python train.py --n_layer=16 --head_dim=32 --activation="swiglu" --rope_base=10000.0 --qk_norm=false --init_std_o=0.0 --init_std_up=0.0631
Each number is 200 + 20 x the weight over the matrix's rms, rounded and kept within 0 to 999. Layers, rows and columns count from 0.

# gate: layer 8 MLP gate, 320x128, rms 0.207, rows 233-250, columns 0-127
# up: layer 8 MLP up, 320x128, rms 0.205, rows 233-250, columns 0-127
# down: layer 8 MLP down (transposed), 320x128, rms 0.191, rows 233-250, columns 0-127
gate233,208,211,170,207,176,203,216,214,179,197,186,212,198,203,206,171,206,228,225,211,216,206,191,201,201,210,203,193,171,186,205,190,202,214,207,209,202,195,201,182,190,180,178,184,206,197,239,205,213,218,198,236,167,186,226,180,232,191,230,182,209,191,225,199,234,208,202,156,217,204,190,189,169,227,194,199,206,213,196,216,212,200,212,189,174,200,199,194,175,212,218,223,233,214,211,192,166,197,208,215,173,208,164,181,212,199,169,181,189,204,162,200,210,211,223,193,209,227,187,230,214,212,204,199,161,169,201,201
up233,198,200,218,189,205,196,231,176,220,211,190,220,214,199,180,213,230,185,192,175,207,210,159,171,181,199,207,198,246,175,199,157,183,197,202,213,206,219,215,173,206,205,193,191,179,197,188,180,224,212,209,188,194,211,206,214,195,184,178,195,220,165,206,187,189,204,206,230,196,207,221,189,241,177,217,203,204,172,190,175,224,205,194,238,214,189,225,216,205,191,214,192,182,175,192,199,210,188,163,163,192,223,185,193,221,229,213,169,181,216,214,171,195,198,173,182,174,203,210,226,179,190,203,213,220,223,192,202
down233,221,203,188,200,214,166,227,181,236,214,188,221,224,200,197,219,188,175,212,196,168,235,202,190,229,191,194,184,185,216,211,200,228,162,202,232,209,176,172,212,198,219,183,165,199,200,226,241,202,203,187,217,165,199,186,197,213,217,186,204,193,189,171,230,186,214,196,204,200,227,234,176,188,204,211,207,219,181,156,228,247,173,206,226,221,184,218,206,219,164,166,177,204,231,199,191,209,204,213,218,187,193,199,171,227,207,190,180,214,187,188,206,184,206,224,199,189,202,189,224,217,193,171,184,218,209,184,199
gate234,227,219,211,217,212,198,196,189,218,208,157,188,198,204,245,178,129,185,242,184,201,186,197,172,188,220,202,205,213,180,180,206,175,216,147,184,218,218,188,182,183,172,178,205,216,200,205,207,202,194,214,209,188,174,229,213,218,182,229,250,198,176,208,199,201,178,214,171,195,182,199,190,217,207,206,185,215,225,210,167,188,197,188,198,245,217,215,201,149,217,227,211,185,200,197,183,188,190,229,212,195,164,212,211,167,204,206,209,169,183,194,200,201,211,183,254,241,219,154,190,192,179,190,159,174,202,198,172
up234,179,259,213,206,177,206,211,207,202,219,180,192,192,221,211,171,173,202,197,161,235,204,216,183,169,212,230,191,239,181,212,195,187,209,208,175,201,208,233,189,196,206,200,194,228,234,202,240,194,221,221,217,227,242,207,160,206,162,219,207,205,236,264,160,179,180,181,217,232,178,202,202,234,208,157,215,190,191,181,203,176,185,202,202,227,199,201,171,175,196,212,205,203,203,176,211,210,205,235,208,200,181,206,210,179,186,209,219,199,184,214,217,231,196,161,212,221,203,216,195,213,210,203,174,190,201,207,185
down234,227,195,208,206,225,183,163,164,189,222,203,173,199,177,182,178,210,214,207,198,243,187,209,186,220,205,166,198,220,225,193,222,194,191,196,173,188,229,169,175,158,229,204,189,197,224,220,236,218,201,228,212,232,203,194,198,212,223,209,200,196,216,192,151,228,197,218,192,220,202,212,207,204,195,162,216,218,204,168,215,174,204,248,208,235,186,181,197,148,214,208,198,178,230,204,195,218,203,206,193,194,202,185,230,183,219,196,232,140,183,211,236,231,225,209,205,191,205,220,219,175,203,201,220,203,175,167,191
gate235,237,186,181,206,224,218,218,212,253,190,197,193,208,206,211,174,216,186,210,196,198,204,226,174,203,191,238,222,223,167,180,167,199,232,220,232,220,219,185,194,199,200,205,225,196,184,236,184,206,200,230,242,180,203,195,206,200,193,186,201,178,215,209,233,213,186,181,189,237,201,208,229,199,205,220,176,213,195,222,185,220,207,156,218,216,214,206,178,204,203,197,223,173,217,234,205,216,219,219,190,226,216,194,181,223,216,214,166,211,203,210,231,174,190,214,217,183,221,208,178,218,193,200,187,221,215,230,214
up235,215,194,164,176,171,186,168,222,214,213,189,173,199,170,190,159,201,196,201,213,193,256,171,198,209,199,221,200,213,222,195,226,204,242,194,204,198,187,182,219,235,170,194,211,212,203,216,196,237,160,214,232,192,232,199,209,197,194,201,214,211,202,206,217,211,203,231,174,174,175,195,199,219,133,220,201,207,203,250,203,205,200,183,204,230,213,205,191,183,201,172,197,191,193,180,208,206,189,176,212,187,183,224,225,221,178,205,227,201,214,194,198,190,212,202,213,167,181,191,193,184,189,215,230,216,190,204,201
down235,225,223,216,186,170,208,226,225,202,225,209,203,198,174,200,186,220,179,205,232,191,212,212,188,192,239,196,191,214,194,210,178,177,203,197,192,203,242,219,216,204,172,216,190,211,199,192,169,222,189,212,196,212,190,218,274,197,196,192,181,202,196,213,200,234,227,186,197,220,182,191,224,170,212,227,162,220,195,192,167,167,179,201,200,218,188,177,177,140,194,191,195,199,205,213,191,177,188,210,195,184,218,220,191,160,185,179,169,194,218,203,206,198,239,217,231,195,201,220,215,230,213,215,219,204,218,234,186
gate236,204,204,213,205,205,223,197,163,217,184,232,211,218,228,211,224,187,211,224,177,214,209,220,210,172,216,198,185,191,177,213,231,190,193,220,212,235,213,160,218,239,168,192,199,231,221,241,199,199,194,181,204,200,175,185,201,194,152,208,138,205,211,214,210,179,175,166,211,195,225,212,197,164,159,197,213,203,184,141,204,201,190,190,177,170,194,208,184,194,161,216,188,203,174,183,224,254,185,196,240,188,181,198,172,200,226,205,214,186,170,175,202,190,205,205,217,204,250,210,239,191,219,198,211,192,167,223,203
up236,183,205,207,209,220,225,194,185,230,186,237,206,190,200,172,221,221,184,215,183,216,219,168,221,199,201,238,213,183,200,190,202,218,197,193,210,169,191,173,212,226,210,214,215,220,220,189,177,198,182,202,210,156,202,233,222,192,186,187,165,199,204,203,193,198,186,166,219,219,201,203,179,219,151,221,175,182,187,216,207,229,194,151,235,175,197,215,219,261,188,160,220,214,192,176,219,212,194,176,210,207,215,210,203,225,234,220,214,245,181,193,169,187,177,220,248,201,259,166,216,196,211,202,205,210,204,189,207
down236,215,189,202,206,201,193,236,149,204,233,265,215,228,195,223,220,217,192,168,222,198,193,204,193,196,160,181,191,204,214,205,199,207,186,169,248,198,188,194,207,191,179,201,186,176,185,219,228,188,204,159,217,160,205,208,209,160,198,189,217,192,210,180,197,217,214,228,198,217,239,176,187,191,199,200,189,210,175,210,151,220,209,176,203,199,213,180,168,165,187,218,209,208,216,173,222,196,197,171,220,184,221,200,199,219,232,185,198,183,230,241,187,226,209,198,193,217,190,209,259,178,194,221,201,180,225,194,238
gate237,186,182,199,219,226,219,216,191,189,212,206,183,208,192,246,202,189,184,170,204,182,202,236,192,183,201,206,194,208,181,213,185,206,214,203,208,236,195,231,206,204,193,205,195,184,205,190,206,195,214,213,197,219,213,208,189,216,215,199,219,205,199,209,215,203,204,236,192,158,257,165,200,191,215,205,239,181,196,191,220,213,194,240,198,211,219,179,216,199,230,161,172,232,210,219,203,214,206,181,187,192,210,214,221,213,165,215,210,204,233,214,164,198,210,200,250,190,180,184,195,194,198,214,191,231,195,237,172
up237,194,184,180,185,196,183,185,197,211,249,199,213,213,204,196,196,202,212,200,146,186,148,208,202,176,197,193,182,185,185,206,194,222,210,183,206,171,193,207,177,213,217,179,199,200,194,172,176,165,191,224,216,155,204,189,216,228,190,191,206,206,162,200,184,241,201,205,197,175,244,187,155,174,198,185,200,217,182,175,223,215,215,182,184,196,198,208,192,209,186,181,171,202,208,167,186,208,201,202,212,206,204,212,198,203,199,229,203,207,204,166,207,198,219,222,200,172,219,201,222,193,226,202,199,221,207,226,192
down237,157,214,203,199,164,168,209,179,161,207,204,238,216,195,198,188,229,202,167,199,205,178,213,222,208,204,196,196,237,253,168,223,194,198,201,242,228,239,185,160,207,206,194,210,199,185,173,191,197,186,197,203,187,204,220,171,206,170,198,213,178,204,189,175,192,157,188,210,200,210,166,173,208,182,205,215,214,209,179,244,240,198,173,192,219,178,195,191,201,186,203,200,200,206,199,193,186,201,219,207,183,229,210,227,204,222,201,231,227,177,201,194,243,184,209,203,231,202,193,226,191,196,165,190,213,203,184,193
gate238,179,159,198,218,214,196,209,208,165,175,169,241,178,194,197,204,218,182,224,224,201,202,191,215,200,211,184,159,222,197,183,225,214,225,177,238,232,188,237,192,171,177,175,187,177,203,236,191,216,193,200,186,187,190,170,189,203,175,216,218,213,185,180,207,185,211,220,188,203,216,217,213,171,206,169,245,173,188,203,241,165,216,161,193,205,193,186,198,187,189,168,180,184,240,172,219,205,230,177,183,199,180,223,192,231,191,200,188,199,195,208,170,185,220,191,216,186,231,161,148,207,184,193,186,189,178,188,220
up238,233,210,211,189,194,197,190,220,230,217,191,174,195,217,187,181,202,199,206,192,237,199,192,216,198,174,205,210,181,186,206,197,196,198,188,104,154,227,175,176,222,206,216,206,192,176,176,201,193,192,191,194,212,212,203,204,170,233,187,182,202,163,187,189,175,222,218,202,197,195,184,181,209,205,204,168,260,211,201,173,219,183,231,163,197,191,209,165,211,200,230,205,215,191,231,195,210,197,220,184,209,238,217,212,202,185,189,170,208,214,198,201,202,183,231,193,209,181,201,247,175,206,197,225,197,210,203,190
down238,157,185,183,212,218,194,204,210,172,183,193,229,204,185,203,230,207,178,224,211,196,203,206,207,196,220,216,175,230,205,184,215,211,206,206,280,237,191,212,211,190,182,225,175,172,221,225,186,226,193,211,206,222,184,198,200,208,162,204,223,196,237,202,207,221,169,198,185,200,198,229,233,177,222,193,224,140,200,219,236,180,217,153,213,196,197,196,198,192,190,170,190,176,231,138,199,201,225,195,193,186,156,201,178,196,204,210,206,192,190,216,189,186,199,186,178,180,217,193,136,225,192,205,164,172,199,190,202
gate239,211,201,220,203,231,185,204,234,188,185,200,189,173,201,185,186,189,227,217,182,169,232,217,187,187,228,207,178,182,175,201,231,206,194,172,189,192,178,192,195,199,215,202,227,191,213,190,229,185,171,220,203,194,212,215,213,221,209,188,211,252,192,199,218,204,154,167,202,174,192,212,186,193,224,189,198,217,211,192,193,226,189,166,162,204,207,224,211,214,200,206,203,172,198,195,234,209,221,195,223,192,164,200,180,174,239,181,211,232,183,215,209,169,206,216,204,183,151,189,215,179,187,195,209,183,198,176,186
up239,190,222,242,198,208,218,191,171,197,184,238,181,244,169,181,198,177,218,199,194,208,159,198,201,206,181,157,212,212,202,199,189,180,196,176,175,165,230,185,196,174,195,195,167,187,166,189,209,188,190,179,192,168,217,195,173,185,188,198,208,180,227,185,206,180,220,198,212,183,192,187,198,227,202,210,218,242,200,204,172,199,201,199,192,210,174,192,228,146,233,219,219,200,191,189,200,216,184,166,206,216,191,189,185,198,185,207,155,179,211,177,191,235,184,174,198,194,215,206,203,229,180,195,196,210,195,193,197
down239,187,233,188,207,174,174,205,212,186,178,193,236,236,205,166,186,228,212,182,197,194,184,205,245,201,220,205,207,215,211,253,213,194,195,214,226,191,182,191,224,203,203,214,184,210,246,201,229,180,182,198,203,222,218,196,212,187,154,218,216,224,227,200,219,216,175,210,190,230,210,217,201,205,218,195,208,223,204,185,218,184,190,208,212,239,209,171,181,240,195,213,209,170,184,197,207,228,192,217,221,246,197,209,199,169,179,211,203,194,207,228,201,172,203,206,216,205,174,198,169,215,178,203,203,190,215,184,197
gate240,231,190,224,213,230,178,189,200,204,204,161,200,237,225,245,197,174,175,184,175,207,216,216,196,194,201,197,214,198,164,210,198,225,199,190,198,212,203,205,203,181,248,199,182,184,166,173,195,175,174,187,231,209,215,175,179,207,198,195,201,218,170,171,184,220,192,171,181,198,201,208,224,201,176,194,244,202,221,164,190,191,189,183,227,186,205,172,202,167,209,208,195,166,212,203,202,187,201,187,216,203,175,182,185,144,223,189,178,172,187,225,215,237,221,190,204,160,207,182,203,216,211,195,225,172,199,187,179
up240,184,208,189,191,203,211,217,162,205,221,199,198,195,192,173,217,223,229,201,207,191,174,170,193,202,214,189,203,176,175,210,199,208,233,200,184,199,170,189,181,211,194,187,187,258,193,209,230,218,207,175,206,202,224,208,141,224,242,190,158,203,180,199,186,201,227,199,175,224,183,236,208,210,186,225,158,202,192,213,222,226,216,203,207,218,202,201,205,200,207,159,219,227,196,208,228,197,159,209,183,231,149,221,201,228,169,172,170,193,232,202,183,202,205,158,202,201,181,183,214,200,215,211,179,193,237,222,211
down240,210,182,182,223,199,214,183,229,194,161,250,219,199,231,174,228,228,213,206,188,225,213,188,182,198,231,181,190,177,201,175,179,197,233,204,197,194,211,182,189,196,213,222,205,215,177,210,216,233,215,236,229,194,203,199,180,181,182,155,177,195,170,182,185,225,210,201,215,213,195,193,197,202,191,199,176,203,195,173,204,189,185,194,194,218,132,193,193,191,202,170,198,218,198,258,189,196,159,187,217,220,209,173,172,208,190,232,199,191,236,191,189,199,193,186,236,199,229,152,208,232,187,237,229,205,211,225,240
gate241,202,208,219,213,226,167,160,210,203,196,174,202,221,184,224,190,208,196,218,197,211,211,190,185,202,205,201,195,197,157,157,193,198,231,208,216,186,170,200,190,235,216,190,184,184,206,170,195,167,142,226,184,181,240,181,198,191,204,208,212,209,181,164,209,191,177,173,212,205,233,187,207,166,251,220,214,198,207,200,203,201,234,217,209,180,166,206,168,207,213,196,196,240,166,175,191,183,207,178,196,208,160,214,210,199,227,217,182,229,189,220,186,220,178,174,187,192,192,188,209,182,217,215,212,232,195,192,214
up241,189,183,231,197,220,181,180,191,193,201,177,227,190,208,208,227,187,212,181,211,209,213,190,215,190,188,199,188,171,185,205,239,209,217,177,174,213,170,144,212,183,210,218,165,212,184,170,192,189,181,212,213,235,197,251,195,186,195,212,184,216,193,204,215,194,180,193,202,178,191,157,199,199,188,161,193,173,172,186,199,179,216,210,156,185,193,179,176,185,197,209,226,214,182,200,193,188,203,215,164,197,212,244,187,202,198,189,208,187,200,201,233,229,187,182,236,205,211,189,223,204,208,150,229,224,231,220,193
down241,198,223,229,198,202,180,172,212,196,222,205,215,170,205,195,213,185,218,208,231,211,228,190,215,194,208,213,228,176,172,187,189,193,206,202,204,206,229,188,212,201,181,229,217,207,217,183,154,181,204,203,195,274,171,228,207,235,180,186,193,209,198,197,188,183,224,195,222,195,222,168,141,204,199,187,186,221,223,191,216,169,223,205,200,212,224,187,180,202,185,216,187,199,201,208,198,186,187,166,222,198,211,219,210,189,206,200,210,199,225,213,180,183,195,195,219,214,202,178,204,246,203,186,182,160,208,226,200
gate242,190,198,210,196,200,197,215,243,186,220,209,205,215,177,189,227,180,186,203,186,174,195,207,161,216,230,191,155,199,191,190,204,145,195,195,238,204,214,233,226,199,201,236,181,184,194,182,187,182,190,173,150,207,164,212,158,216,186,187,169,203,197,189,181,199,190,196,185,210,253,191,182,161,189,218,207,199,218,190,204,235,194,180,245,207,174,165,156,159,179,175,212,184,183,243,202,192,218,138,191,208,210,184,201,239,229,217,176,213,200,197,176,216,184,236,197,183,209,161,247,210,168,212,199,246,214,180,203
up242,213,173,197,164,191,174,185,213,186,195,206,189,198,214,185,230,171,232,203,167,188,177,189,196,237,191,193,202,167,211,214,196,185,183,165,238,221,209,223,194,192,179,184,173,217,180,207,223,201,211,206,222,224,185,204,219,196,155,176,178,203,199,173,219,202,212,189,172,173,174,193,244,167,179,203,209,253,167,174,180,224,179,209,206,220,233,232,201,211,193,185,209,209,198,211,214,188,232,202,213,210,206,212,198,187,186,180,225,204,206,211,190,194,179,199,208,165,170,208,203,187,212,159,214,190,153,195,203
down242,204,215,261,220,208,185,204,216,221,232,175,186,199,201,193,234,197,194,192,208,133,194,213,225,221,168,209,161,206,155,207,192,195,212,199,195,206,207,217,200,206,186,168,203,205,220,195,204,196,206,181,217,201,202,232,191,185,162,175,203,241,203,188,210,219,208,174,181,215,195,188,183,210,158,223,195,212,223,212,245,211,195,187,220,208,213,161,189,242,174,207,208,208,199,221,205,239,200,205,191,183,197,199,239,176,221,210,213,210,190,192,218,219,199,220,216,195,190,240,242,159,194,190,221,213,223,216,203
gate243,199,183,183,236,195,203,200,216,234,192,225,194,203,165,225,194,170,193,189,190,222,213,231,190,202,198,220,213,212,188,195,194,173,187,193,224,181,187,217,204,227,210,184,188,225,191,185,199,199,159,154,199,231,214,234,230,238,189,219,213,197,211,207,207,194,223,174,177,237,227,226,192,211,170,200,167,199,222,171,205,219,192,192,186,207,200,214,185,186,201,183,194,191,204,217,199,197,223,237,212,220,208,211,192,186,153,189,205,235,201,208,200,182,206,207,191,174,220,189,221,222,227,145,174,220,179,230,172
up243,184,202,212,210,193,162,169,227,159,193,204,232,192,234,194,186,199,229,186,212,223,197,142,203,227,180,209,211,209,217,206,191,165,237,187,206,193,172,205,207,191,172,147,207,175,211,202,200,162,230,199,205,228,189,207,186,210,213,172,206,214,183,231,175,213,183,211,180,184,189,177,169,216,198,224,213,241,184,208,208,182,195,229,245,183,191,181,211,223,173,194,226,173,216,205,194,222,170,199,214,227,216,174,198,194,188,212,167,176,173,190,200,208,208,220,216,230,226,194,202,205,218,228,213,171,200,211,221
down243,220,233,167,177,209,194,204,202,160,185,195,190,220,205,200,213,191,201,195,186,226,221,207,173,217,190,201,190,206,169,166,191,165,187,205,207,215,177,179,182,194,182,178,200,171,207,210,213,175,197,206,225,247,212,165,209,198,225,188,176,200,212,208,169,216,227,193,211,223,200,179,201,186,209,225,211,207,221,214,143,211,222,216,187,216,208,236,179,169,202,200,198,201,198,181,198,207,230,201,224,178,213,182,157,252,192,207,232,196,194,250,218,208,220,181,204,203,194,228,177,204,182,197,207,230,178,212,209
gate244,178,209,223,178,180,176,223,222,207,175,167,221,168,206,210,225,211,201,220,187,232,227,196,198,233,190,223,185,198,176,219,230,182,203,197,197,191,233,189,175,166,185,184,238,176,184,227,206,230,205,210,202,182,242,225,191,213,196,206,198,187,195,162,194,215,247,201,182,220,195,226,157,196,224,180,218,202,208,238,223,179,210,200,207,218,207,208,231,177,224,174,197,247,220,211,230,191,182,199,188,181,210,201,163,176,193,222,191,204,195,224,221,178,228,158,164,195,176,207,204,179,185,203,189,206,186,225,248
up244,218,207,210,201,199,207,192,242,230,220,212,158,212,183,171,213,206,203,193,230,192,197,235,177,226,222,205,209,177,186,192,149,200,226,181,186,184,159,211,185,210,213,236,216,163,185,178,224,200,197,197,216,196,195,205,193,195,185,194,216,194,168,179,195,162,200,232,179,201,216,175,175,166,212,196,213,184,216,231,212,190,257,188,207,233,209,189,208,183,233,210,225,214,191,188,205,228,190,219,220,181,222,198,207,197,205,234,218,188,202,174,236,176,221,198,182,163,173,208,181,168,205,213,172,230,213,217,181
down244,211,223,226,186,182,172,221,172,196,201,217,182,200,169,207,201,210,149,220,181,239,216,205,194,215,189,212,176,193,182,208,203,181,184,162,214,178,194,197,173,211,198,184,198,246,158,199,206,166,190,197,222,194,180,187,187,186,201,203,207,195,220,207,216,208,207,213,160,231,235,205,193,232,197,195,203,200,183,211,202,198,221,194,152,172,187,165,176,181,220,196,204,234,224,177,195,196,180,206,178,192,210,220,183,270,220,211,213,251,209,212,218,209,216,140,201,249,224,213,229,226,216,194,191,165,225,208,183
gate245,225,183,182,207,238,235,197,215,196,199,179,202,221,186,203,190,202,217,208,178,222,200,215,190,186,203,225,226,196,203,199,208,194,223,193,186,200,237,175,173,189,217,215,202,176,201,215,199,151,208,204,173,208,199,202,189,180,186,186,160,170,179,204,196,194,185,157,192,196,189,198,206,200,173,193,177,211,197,216,202,189,207,181,204,228,189,197,212,198,195,197,220,196,210,221,185,205,220,216,175,197,204,187,178,196,208,221,215,229,179,211,217,235,205,206,200,208,213,208,198,210,201,168,204,202,239,163,197
up245,182,214,229,199,227,191,222,206,198,217,192,206,186,186,193,198,188,192,211,189,197,182,228,209,188,204,231,172,199,189,177,183,194,165,176,187,201,217,170,195,198,201,213,224,201,192,205,198,180,213,214,205,234,210,201,203,204,172,194,195,193,214,219,191,192,199,211,182,231,218,227,214,206,203,160,154,223,185,207,186,201,193,193,222,212,213,209,216,149,214,180,193,180,201,206,220,215,226,195,193,207,196,179,220,209,219,189,213,192,206,227,222,227,193,186,194,221,182,176,215,193,217,228,183,194,210,187,241
down245,171,227,194,209,182,183,198,187,177,205,193,186,166,172,190,210,225,189,167,167,181,197,211,222,215,203,222,218,185,216,176,208,195,173,205,213,169,210,212,213,196,260,208,167,208,215,205,195,163,187,209,204,208,228,186,210,179,207,216,216,197,205,188,208,226,214,196,186,201,161,207,207,209,173,216,178,165,217,194,202,219,189,196,214,142,209,244,219,248,224,217,205,209,198,216,211,207,202,216,213,183,214,198,199,193,179,193,207,201,209,191,229,187,187,191,180,176,198,183,206,191,162,209,216,196,210,202,229
gate246,175,237,166,230,196,204,175,200,183,194,187,201,193,218,198,212,187,188,256,179,204,198,202,200,207,196,227,196,181,190,177,208,198,206,189,193,201,219,182,199,224,208,199,192,221,204,169,218,233,196,202,221,230,196,175,203,212,183,189,237,216,182,184,210,214,185,232,191,218,186,159,182,191,185,222,218,214,190,172,167,199,205,215,179,235,182,204,211,194,194,220,189,202,226,190,232,168,225,178,184,243,155,170,206,192,200,181,167,193,226,212,213,218,188,206,201,161,178,177,172,171,211,217,185,181,220,191,187
up246,198,217,217,169,186,167,225,215,213,174,175,195,194,216,220,203,200,229,220,186,208,202,179,195,190,184,178,195,204,229,199,188,242,203,210,194,215,199,201,215,209,172,196,199,213,185,227,218,162,202,185,221,198,178,217,230,199,221,205,209,225,206,239,214,198,205,172,228,230,184,190,201,205,205,195,170,174,228,220,183,154,199,168,225,197,146,205,203,215,197,233,215,182,190,199,208,163,214,186,188,228,199,209,221,188,167,199,198,204,187,202,217,175,179,169,196,194,235,190,181,198,224,182,254,162,209,230,198
down246,201,185,229,182,211,190,174,190,185,177,179,156,207,219,216,211,211,189,236,206,194,190,188,179,202,199,215,195,217,187,180,161,191,215,197,196,234,191,212,178,203,170,175,207,194,186,178,180,191,197,165,173,172,199,219,185,215,205,200,214,225,229,237,204,173,195,197,235,216,195,175,193,195,193,226,207,204,206,212,188,184,242,177,171,199,197,196,182,213,188,200,193,194,167,144,194,197,152,202,172,241,189,195,204,186,195,198,210,194,213,198,192,201,183,220,184,192,191,211,216,212,207,221,191,202,192,208,185
gate247,196,193,203,227,211,194,194,199,197,198,165,193,204,240,190,216,184,222,167,216,199,202,211,187,229,188,150,215,166,205,197,219,181,214,152,209,189,177,209,196,212,199,185,184,187,184,201,220,190,155,222,208,222,191,206,193,158,196,181,164,190,194,172,213,189,200,218,191,212,194,172,214,158,199,219,220,213,207,202,186,194,231,177,206,183,188,194,193,182,207,174,194,179,176,187,204,194,194,204,187,180,200,203,189,160,215,173,205,197,211,219,180,192,197,217,223,173,214,177,186,197,215,216,199,210,191,188,172
up247,217,192,233,183,210,187,228,213,229,217,189,250,203,216,235,190,225,195,228,215,216,222,218,184,206,201,186,245,175,215,242,206,168,181,202,220,202,199,225,184,199,158,207,209,205,182,218,223,206,158,223,220,241,190,210,157,192,214,178,179,194,209,237,195,224,180,221,202,212,192,158,189,189,207,172,199,209,216,184,200,195,174,153,204,205,221,201,230,205,220,213,211,187,198,186,201,203,181,207,215,183,205,222,198,169,244,197,209,197,207,170,160,166,240,224,220,187,219,210,210,165,180,226,188,209,177,236,188
down247,177,213,213,171,186,240,172,202,176,210,196,248,178,178,234,172,195,175,182,223,189,188,210,199,237,216,217,192,222,190,168,215,176,227,191,201,180,179,149,205,249,226,203,176,193,224,200,220,229,155,185,177,225,166,206,218,200,187,206,181,185,169,202,209,201,180,207,191,201,196,162,217,216,231,210,234,190,185,175,170,172,190,201,198,170,187,179,180,214,231,169,245,223,147,202,168,209,183,233,211,185,210,198,185,225,222,196,199,211,195,182,215,204,245,179,207,173,209,232,211,197,149,206,169,225,199,203,215
gate248,258,222,171,192,193,206,213,191,213,187,230,171,233,220,213,196,176,230,205,164,243,233,190,194,184,183,157,165,185,185,192,190,169,219,192,212,237,244,232,183,223,187,207,203,214,246,189,191,192,188,211,194,199,223,193,205,224,185,218,206,221,202,226,166,197,212,204,200,227,201,205,191,160,205,219,192,210,184,186,204,222,214,225,183,171,181,221,221,222,257,193,215,220,223,227,190,186,217,219,203,219,171,214,212,179,211,217,203,197,223,198,217,232,186,213,207,184,192,207,197,178,215,139,169,217,189,228,182
up248,247,218,179,212,181,203,193,216,187,232,221,208,142,185,199,178,180,225,188,182,215,201,213,207,222,190,189,191,198,198,228,168,186,211,164,166,210,179,213,175,196,164,242,224,226,218,187,173,209,188,211,181,189,200,204,194,205,197,194,213,213,200,187,195,184,220,179,221,210,210,211,200,198,186,218,167,212,182,200,219,211,223,198,210,156,216,159,225,207,208,180,195,227,176,231,174,189,182,208,208,206,214,182,192,170,186,159,196,206,222,230,226,189,191,187,209,221,208,214,208,171,236,178,174,200,213,203,162
down248,196,196,174,155,193,216,263,226,204,217,209,220,158,193,191,191,216,181,221,213,199,212,233,192,162,182,208,213,218,254,206,179,186,181,195,208,213,168,198,176,226,206,195,183,170,215,193,173,187,223,232,162,197,201,164,187,177,203,175,186,199,183,206,184,213,160,176,179,158,181,186,191,184,203,194,183,189,178,199,225,170,164,238,210,149,201,242,154,184,207,196,184,200,219,201,208,192,180,207,201,168,186,225,226,236,204,203,210,210,155,197,218,213,199,221,205,184,223,179,191,190,226,223,206,220,208,181,194
gate249,183,201,211,240,217,179,227,210,219,227,184,176,198,195,195,198,181,219,182,213,208,190,191,216,214,209,198,225,221,193,205,213,199,199,182,235,225,198,199,227,221,212,192,202,218,201,211,211,240,199,155,209,156,176,202,202,195,195,227,185,183,205,203,179,238,206,149,200,251,166,186,171,197,181,194,203,221,203,252,238,217,204,208,203,214,193,202,209,214,215,209,180,207,172,208,213,172,213,199,180,205,202,204,230,253,189,210,208,196,158,196,206,172,183,209,218,197,181,221,212,177,231,192,204,188,167,219,191
up249,215,207,211,197,215,193,209,195,187,203,171,219,198,210,193,177,217,197,206,235,199,193,219,213,204,193,214,187,202,186,188,206,193,201,183,205,202,188,213,221,219,186,196,175,210,219,204,202,230,163,208,199,202,244,192,222,188,238,167,229,176,214,197,188,234,186,187,218,156,192,180,180,186,182,209,201,203,202,244,198,183,183,179,230,212,161,179,223,213,192,210,190,212,167,177,206,194,193,186,194,229,213,188,227,197,228,187,236,183,189,202,182,185,215,232,222,212,194,228,206,209,185,213,187,208,221,206,215
down249,196,211,245,184,184,222,163,186,198,148,202,223,189,194,210,233,189,170,188,216,202,198,188,200,177,200,208,204,185,218,202,196,171,154,220,185,260,177,205,218,217,177,201,212,218,192,194,236,204,186,176,196,231,192,201,198,223,183,251,200,195,241,218,184,186,206,193,172,225,229,226,212,219,230,234,184,173,220,197,206,192,182,202,189,191,223,196,192,211,182,211,226,199,193,167,222,198,229,232,202,184,206,187,218,225,197,204,228,183,194,209,193,209,210,212,223,180,181,226,199,193,193,163,196,199,212,177,220
gate250,194,168,188,204,197,186,224,173,225,216,225,160,213,158,190,201,195,233,193,222,215,199,208,167,210,223,231,214,199,168,151,206,199,192,179,172,204,227,167,201,224,156,183,221,241,210,207,176,197,192,201,214,223,197,167,187,226,238,213,181,203,195,203,203,196,203,162,218,203,216,188,197,198,211,186,233,188,191,179,191,202,176,188,230,213,217,161,175,169,204,181,199,211,219,237,202,194,183,220,232,214,215,160,167,233,205,216,182,205,177,209,214,172,200,227,200,173,228,214,212,202,219,185,194,227,199,230,234
up250,196,183,179,168,183,191,219,210,182,237,221,202,202,208,220,170,206,205,191,219,215,178,155,178,183,198,210,210,221,178,210,188,190,214,194,192,231,191,202,184,215,194,187,194,244,205,200,157,229,182,199,177,218,173,204,205,199,194,220,212,194,222,226,193,256,191,173,190,200,233,172,179,212,202,235,233,128,170,190,195,211,187,214,226,202,214,208,238,212,260,195,189,194,234,201,203,209,199,207,194,208,211,201,198,183,196,201,203,179,206,224,217,189,174,228,174,192,186,215,178,241,236,152,208,212,189,159,223
down250,153,171,199,201,230,183,208,218,174,202,217,191,214,195,204,214,226,204,170,181,194,226,180,237,228,192,176,223,169,199,190,204,179,204,168,172,227,207,205,211,209,191,189,235,192,201,207,192,188,250,221,201,175,220,227,229,195,178,246,216,195,202,203,194,190,238,214,214,224,216,173,239,226,190,190,188,211,215,189,211,225,189,210,182,209,230,203,182,194,205,192,190,180,214,208,184,210,190,188,221,194,213,238,166,209,209,207,200,195,196,249,191,161,140,192,213,214,254,173,196,186,206,199,169,184,214,188,214